Weights of a small transformer language model.
Training: a variant of Muon for these matrices, 691M tokens.
Each number is 128 + 32 x the weight over its row's rms, rounded and kept within 0 to 255. Layers, rows and columns count from 0. The size above them is the row's rms in percent of the matrix's.

# layer 5 MLP down (transposed), 1344x512, rms 0.0881, rows 1135-1151, columns 384-447
size [ 92  94  97  96  99 100  99  99  94 104  98  99  92  97 106 105 100]
[[159 112  99 185  84 127 136 149 133 137 100 141 103 164 173 138  91 101 162  76 139 101 106 158 123 163  92 175 103 104  66 134 200  91  92 148 101 135 190 110 156 129 132 165 160 113 132 152 234 148 150 119 144 117 108  87  92 144 136  73 125 134 121  97]
 [117 177 118 141  27 164 168 156 138 141 132 120 188  56  99 100 101 173 157 172 164  95  59 134 155 105 217 144  88  75 144  95  74 124 121 157 173 139  95 111 175 128 129  85 113 147 131  79 154 160 124 131 129  79 113 137 151 146 158 131 147 100 165 147]
 [142 159 152 125 157 120 182 125 150 107 115 187  58 128 146 130 112  96 139  77 137 103 202 114 104 103  59  95 142 107 177 104 160 113 129 108  84  99  79  82  69  99 134  76 141 151 141 145 142 134 183 127 130 125 112 118  76 143 156 112 123 118 151 143]
 [ 77 108 141 160 117 194 171 127 150 115 147  53 147 153 157  63 142 152 113  94  94 133 126 134 103 145 123  97  79 106 124 157 143 191 141  55 145 178 187 169 118 183 146 211 104 144 146 157 155 155 149 150 190 137 133 101 155 142 176  94  95  83 123 107]
 [ 96 157 155  73 136 120 121 146 169 111 145 185 155 118 182 150  90 144 117 102 109 129 119  66 143 113  98 163 174 136 117 132 109 144 140 117  95 107 105 132 161 136 143 163 146 152 148 124 108 114  75  95 149 106 148 218 125 151 168 105 104 118 108 105]
 [111 178 114 156  59 123 118 100  60 109 168 122 135 109 116 122 153 151 101 105 117 142  99 156 120 137 120 151 160 118 149 136 112 139 103 127 143 155  73 167 112 111 120 115 173 133 109 126 134 133 160  82  78 146 117 125 170 143 105 118 113 189 183 142]
 [133 103 144 173 121 108 202 114  89 120 151 190 105 136 131 147 121 113 160 140 116 144 105 152 110 138 111 111  83 151 112 173 114 199 144 105  94 167  65 120 131 116  62 154 136 111 131 134  87  50 114 182  85 137 126 140 196 118  93 126 125  74 134 117]
 [105 102 106 104 161  91  86 121 130 138 148 131 143  88 122 161 121  99  67 138 153 197  77  97 143  79  93 143 122 184 124  72 170 145 138 177 153 152 147 151 103 149  69  89 161  99 115 122 132  80 135 135 132 166 102 118 148 124  90 133 113  97 107 203]
 [137 174 142 142 140  96  82 187  77 151 123  96 124 165  74 106 128 122 176 163 175 111 133  85 134 140 107 205 149 173 137 118 122 129 153 148 126 107 148 192 111 127  64 183  99 175 142 114 163 140 128 137  93  76 123  66 143  99 193  82 153  85 108 147]
 [129  68 142 128  97 179 125  81 173 179  67 164 138 177  96 177 152 121 153 152 124 122 169  99 125 129 145 102 171 122 141 120 101 102 112  59 134 102 142 197 134  73 172 111 133 125 165  94 101 134 135  80  88  88 163 105 117 138 127 149 102 112 135 150]
 [125 166  87 113 158  93 180 134  97 148  95 122 142 114 104 172 129 199 130 166 128 164  99 157 120 137  76 145 129 160 151 138 144 167 172 176 173 163 156 129  71 115 177 176 145 130 124 139 158 119 113 142 114 169 123  87 138 156 188 113 175 159  76 156]
 [114 174 144 124 148 156  86 168 115 140  98  87 108 130 198 105 144 139 104 118  95 152  85 159 116  89 158 163 117 139 136 149 118 161 141 123 122 144 146 129 178 153 137 108 161 154 133 157 159  60 101 155 181 110 175 111 106  89 148 134 159 121 152 204]
 [157  98 119 131 168 126 210 127 122 111 139 103 128 146 193  81 115 175 141  92 113 132 110 130 131 151 152 157 117 146  40 129 136 122  88 146 130  88 139 174  87  98 154 174 127 110 128  82 108 179 138  85 127  90  92 172 163 162  88 148  98 184 157  95]
 [196 134 106 118 131 112 129 131 132 118  89 173 156  92 108  96 146 147 122 114 131 116 122 131 104 166  86  82 150 121 162  91 136 153 167  93 122  90  99 126 131 143  67 112 173 131 178 131 147  88 134 121 120 166 199 177 112 216  69 154 148 154 121 126]
 [131 101 113 127 143 135 141  66  97  56 137 106  94 142 153 127 131 176 129 181 107 128 163 121 150 124  78 132 165 108 129 115 152 110  66  62 146 175 105 165 119 142 153 151 111 116 142  83 131 160 172 140 101  40  98 152 160  99 121 113 139 102  54 160]
 [147 111 224 106 112 117 144 141 141 100 108 114  79  81 136 130 144 161 161 192 217 168  49  89 112 193  57 139 123  98 131 112 133 145 115 149 131 102 115 110 146 144 128 132 134 125 129 158  91 126 156 105 131 121 114 143 119  92 166  79 139 170  72 186]
 [139  76  84 165 120 141 129 115 131 189 101 164 125 109 124 151 160 111 142 115 119 139 127 109 156 121 106 115  91 112 121  54 148 123 116 134  95  90 109 141 182 149 120 191 103 138 160 103  85 145 187 100 108 156 100 165 135 120 131 100 151 118 130 183]]
# layer 5 MLP gate, 1344x512, rms 0.0936, rows 1136-1151, columns 384-447
size [102  98 100 100 102 101 100  96 103  97  97 100 101 100 103 100]
[[109 110 108  81 155  97 129 166 124 123 137 108 143 156 151 132 108 169 132 171 151 147  61 126 160 152 191 116 104  76 175 144 134 118 128 136 122 121 157 123  98  89 104 149 141 159 118  89 139  93 158 127 204 113 206 101 189 191  95 127  95 143  94  90]
 [146  91 123 162 100 123 123 123 140 143 124  97  50  99 149 141 121  66  90 122  79 123 106 162 136 156 171 178 136 170 185 113 152 133 135 215 110 116 155 115 142 170 158 188  90 136 154 176 100 106 133 140  87  58  85 157 136  75 140  97 142 168 138 134]
 [130 160 113  97 124 129 139 130 173 151 149 142 137 132  62 124 107 147 114 124  88 139  81 205 104 111 161  68 136 169 134 164 143 126 120 171 119 123 119 133 240 119 132  83 145   9 123 132  95 109 134  86 130 132  73  97 138 109 101 131 182 105 150 121]
 [149 167  97 145  93 117 150 154 101  82 120  95 162 168 126 171 141  87  79 119 127 166 108 197 161 186 162  92  98 175 123  89 116 150 123 108 154 172 100 148 191  70 138 143 127 142 125 111  67 107 134 184  94 124  61 154 153 114 137 105 110 143 133 114]
 [184 113 119 125 172 116 116 241 158 198 149 137 165 131 198 162 135 126 116 152 169 180 138  63 132 148  80 139 170 119 158 168 150 106 159 125 130  91 178 134 164  79  68 118  92 177 187 160 119 152 134 180 125 185 180 159 128 152 126 135  96 161 131 147]
 [ 95 157  92 145  94 121 190 151 132 113 162  95 103 188 127 156 110 151  81 108 176 125 104  71 125 158  96 132 155 186 152 156 146 159 189 100 110 162 115 189 112 110  89 106  67 152  58 149 163 190  78 110  92 145 126 160  71  74 103  60 118  96 112 101]
 [ 91 135 104 120 101 123 106 146 141 104 138 177  73 152 108 178 161 175 153 162 187 128 125 138 145  95 120 110 114 123 141  74 126 142 119 142 145 101 106 137 141 150 137  91 123 138 147 124 123 151 124 137 174 120 139  62 131 131 186  84  88 101 156 118]
 [128 143 164 140 143 141 164 122  82 160 129  84 155 170 132 127 127 110 162 124 154 166 118 137  59 150 122 113  75 122 115 123  92 118 143 189 131 101 152 179 123  66 171 177 131 145 169 115 208 135 122  71 139  56 138 127 142 164 159 103 117 100 146 139]
 [123  66 114 137 172 149 176  69 134 140 132 140  87 129 146 103 122  85 111 113 173 158 108 171 144 181 141  66 123 126 108 115 136 102  96  89 103 113  90  72 103 106 146 164 152 144  63 129 134 112 124 112  85 122 119 124 128 205 117 133  60 199 125 173]
 [166  99 151 165  52 109 121 118 136 156  97 135 111 162 155 135 117  84 108 142  71 192  67 173 106 155 154 127 146 161 140 135 137  79 170 140 118  85 147 154 115 110 136 151 193 141 140 105 175 121 150  70 126  90 126  98  48  58 152 122  76 104 133 146]
 [154 167 135 111 148 142 184 149 142 138 145 146 157  89 100 163 190 148  63  99 138  95 124 154 134 150  98 157 110 193 137 162  74 153  80 114 144 152 160  81 107 128 144  98 168 150 133 138 135 118 107 113 120  84 150 137 142  84 143 170 149  90 167 114]
 [148 179 130 133 125  98 144 146 130 138 163 111 132 162 107  99  93  81 145 152 145 104 122 189  88 182 133 143 156 165 147  98  87 104 138  85  85 123 107 174 133 135 167 121 222 176 128 136 156  98 114 138 105  89 146 172 125 133  81  89 135  96 119 133]
 [167 167  80 117  79 106  91  94 120 137 104 154  67 145 152 141 107 122 185 157 112 118 143 139 128 134 107 139 138 118 218 101 114 111  87 136 155 103 113 165 135 178 148 175 134 114 111 115  83  75 126 117 140 107 165  54 152 123 126  91  53  72 196 152]
 [170 135  96 150 118 137 115 131 121 102 131 181 111 150  79 154 169 183 121 141 209 166 119 148 106 128 158 140  91 152  63 174 104 152 152 104  94 159 118 118  86 126 159 135 105 100 109 182 135  85 105 126 123 145 130 147 127 123 118 134 147 113 153  76]
 [135 117  75 104 153 126 123 104 201 152 126  99 123 127 184 148  84 108  99 153 139  72 140  94 152  78 190  76  83 120 149 157 176 139 194  96 111 116 153 108 122 168 110  77 157 101 154 145 108 116 102 111 140 147 122  96 128 163 128 193 131 153 194 184]
 [142 138 105  35 156 198 165 136 174 134 167 107 118 116 121 139  90 154 153 165 125  66 139 162 122  75 145 141 112 148  86 128 108 146 155 123 130  80 162 112 148 167 135 126 133 126 150  88 100 134 148 118  78 148  92 113 167  72 128 150 120 111 151 126]]
# layer 5 MLP up, 1344x512, rms 0.0936, rows 1136-1151, columns 384-447
size [101 102 100 100 101 102  99  96 103 100  98  96  99 102 103 102]
[[ 55  73 124 190 157 151  81 160 139 115 129 111 136  76 150 130 112  98  83 127 110  83  72  84 140 153 171 121 157 108 104 149 154 125 144 115  92  99 114 137  98 127  88 137 136 113  63 100 105 175 115 161 150  78 107 147  78 184 110 156 143 125 153 115]
 [173 113  91 113 160  90 111 116 184 195 121 105 178 121 118 148 112  93 133 113 111 119 107 157 167 156 181 199 183 175 140  42  95 146  99 178 128 203 138 183 133 110 160 209 146 170 163 131 177 101 156  99  66  78 179 139 138  96 128 109 158 124 108 158]
 [105 102 174 163 116 132  87 107 107 209  89 174 144 182 120 130 171 150 150 116 121 104 138 208 141 126 147 161 195 140 152 155 135 122 179 161 112 128 124 170 100 119  89 105 122  84 108 145 106 104 124 164 167 132 143 205 133  95 122 153 114 120 143 175]
 [ 29  72 192 118 115  58 133 108 127 100 154 123 124  94 129 142 162 124 173 159 146 169 107  73 102 158 105 101 109 164 205 131 151  91  82  93 155 156 156 102 133  85 122 158 155 142 194 187 109 125 136 138 113 187 115 129 114 132  93 117 103 132 150  98]
 [167 119 138 120 103 125 121 136  94  89 130 149 199 182 112  89 176  78 129 122 136  61  83 167 128  91 136 133 153  99 128 111  82 145 107 121 145 109  81 106 137 178 141 178 105 146 111 147 159  89  91 153 146 100 135 115 171 124 155 105 120 102  92 104]
 [131 142 130 134 135 116 116 104 136 107 135 107 162  95 179 101 111 102 132  84 100 133 170 135 124 207 154 177 123 169 144 198 154  68 128 170 110 129 223 116 143 137 179 126 205 137  78 162 171 157 136 137 101 152  92 138 123 167 107 137 151  99 115 114]
 [151 169  45 130 193 124 133  99 101 105 119 125 126 102  96 106 164  45 155 143 100 197 135 162 120 137 128 101 128 157 151  88 218 143 116  99 116 103 141  82  82 139  73 166 112 131 141 119 120 106 127 118 128 142 132 133  52 118 122  92 205 154 140 155]
 [107 154 137 138 136 107 119  98 139 181 119 130 177 113 171 124 128  87 112 105 144 120 167 135 143 156  93 143 144 177 159  96 129 131 123 151 108 125  91  71 137  70 156 103 111 143 167 120 148 139 108 153 119 102 136 189 159 156 144  89 132  79 148 184]
 [141 107 164 166 174  78 191 113 132  99 141 116 134 193 145 139 118  99 101  74 157 150 118 157 126 157  91 104 113 150 166 104 149 145 110 107 176 164 149  90 117 136 112 133 135  94  16 153 109 107 161 107 104 129 124 112 147 110 100 201 152 136 138 101]
 [118 147 124  89 216 111 143 169 140 144 110 128 141 218 162 163 132  91 130 212  85  80 110 176  79 161 150 113 150 149 131 127  88 126 104  71  86  97  77 104 106 134 127 127 160 173 103  82 156 186  76 190 120 126 129 119 116 115 104 116 137 138 112 136]
 [124 164 139 133 141 150 150 143  96 163 142 172 111 173 141 165 167 160  91 146 127 159  98 127 188 131 122  75  86 168 130  81 116  91 158 145 116 201 155 100 151 133  96 118 160 132 122 206 118 105  91 151 153 102 141 131  96 129 134 162 144 190 138 135]
 [141 158 127 185 173 142 113 103 125 168 124 153  55  99 120 149 122 136 136 122  63 100 133  67 139 151 108 184 154 143  90 138 141 126 111 132 102 114 148  78 167 155 169 106 110  87 103 133 114 191 120 112  91 120 127 127 120 111 143 167 101 180 173 166]
 [116 149 130  94 124  78 110 172 189 166 158 148  94 167 125 131 153 154 123 167 140 101 122 172 155 138 148 186 114 184 138  98 159 129 100 104 138 151 157 131 168 121 174 144 127 118 123 117 108  99 172 106 137 118  79 155 193 141 169 135  77 124 111 172]
 [ 98 118 117  72 112 142 178 120 121 121  83 155  78 128 177 116 135 133 109  95 166 177 127 116 115 104  70 180 137  77 139  85 162 169 104 147 199 111 119 143 127 111 158 106 117 125 118 124 128 138  78 139 137  62  94  94 121 132 127 115 106 161 142 127]
 [130 109 149  82  55 121  97 101 159 156 204  87  77  92 190 194 114 142 186 192 157 134 119 142 153 146 172  97  75 147  63 152 123 149 128 146 160 129 137 136  73 154 113 137 134  84 150 156 138  95 184 151 169  56 130 129 129 150 157 155  92 127 127 143]
 [ 93 118 102 101 136 152 181 129 109  53 110 128 116 108 132 100 161 147 152 123 128 129 107  80 145 114 152  70 154 116 125  93 173  96  92 165  70 119 114 169 163 120 105 175 135  77 126 112 166 143 162  91  96 131 144  95  91 136 142 170 148  77 180  78]]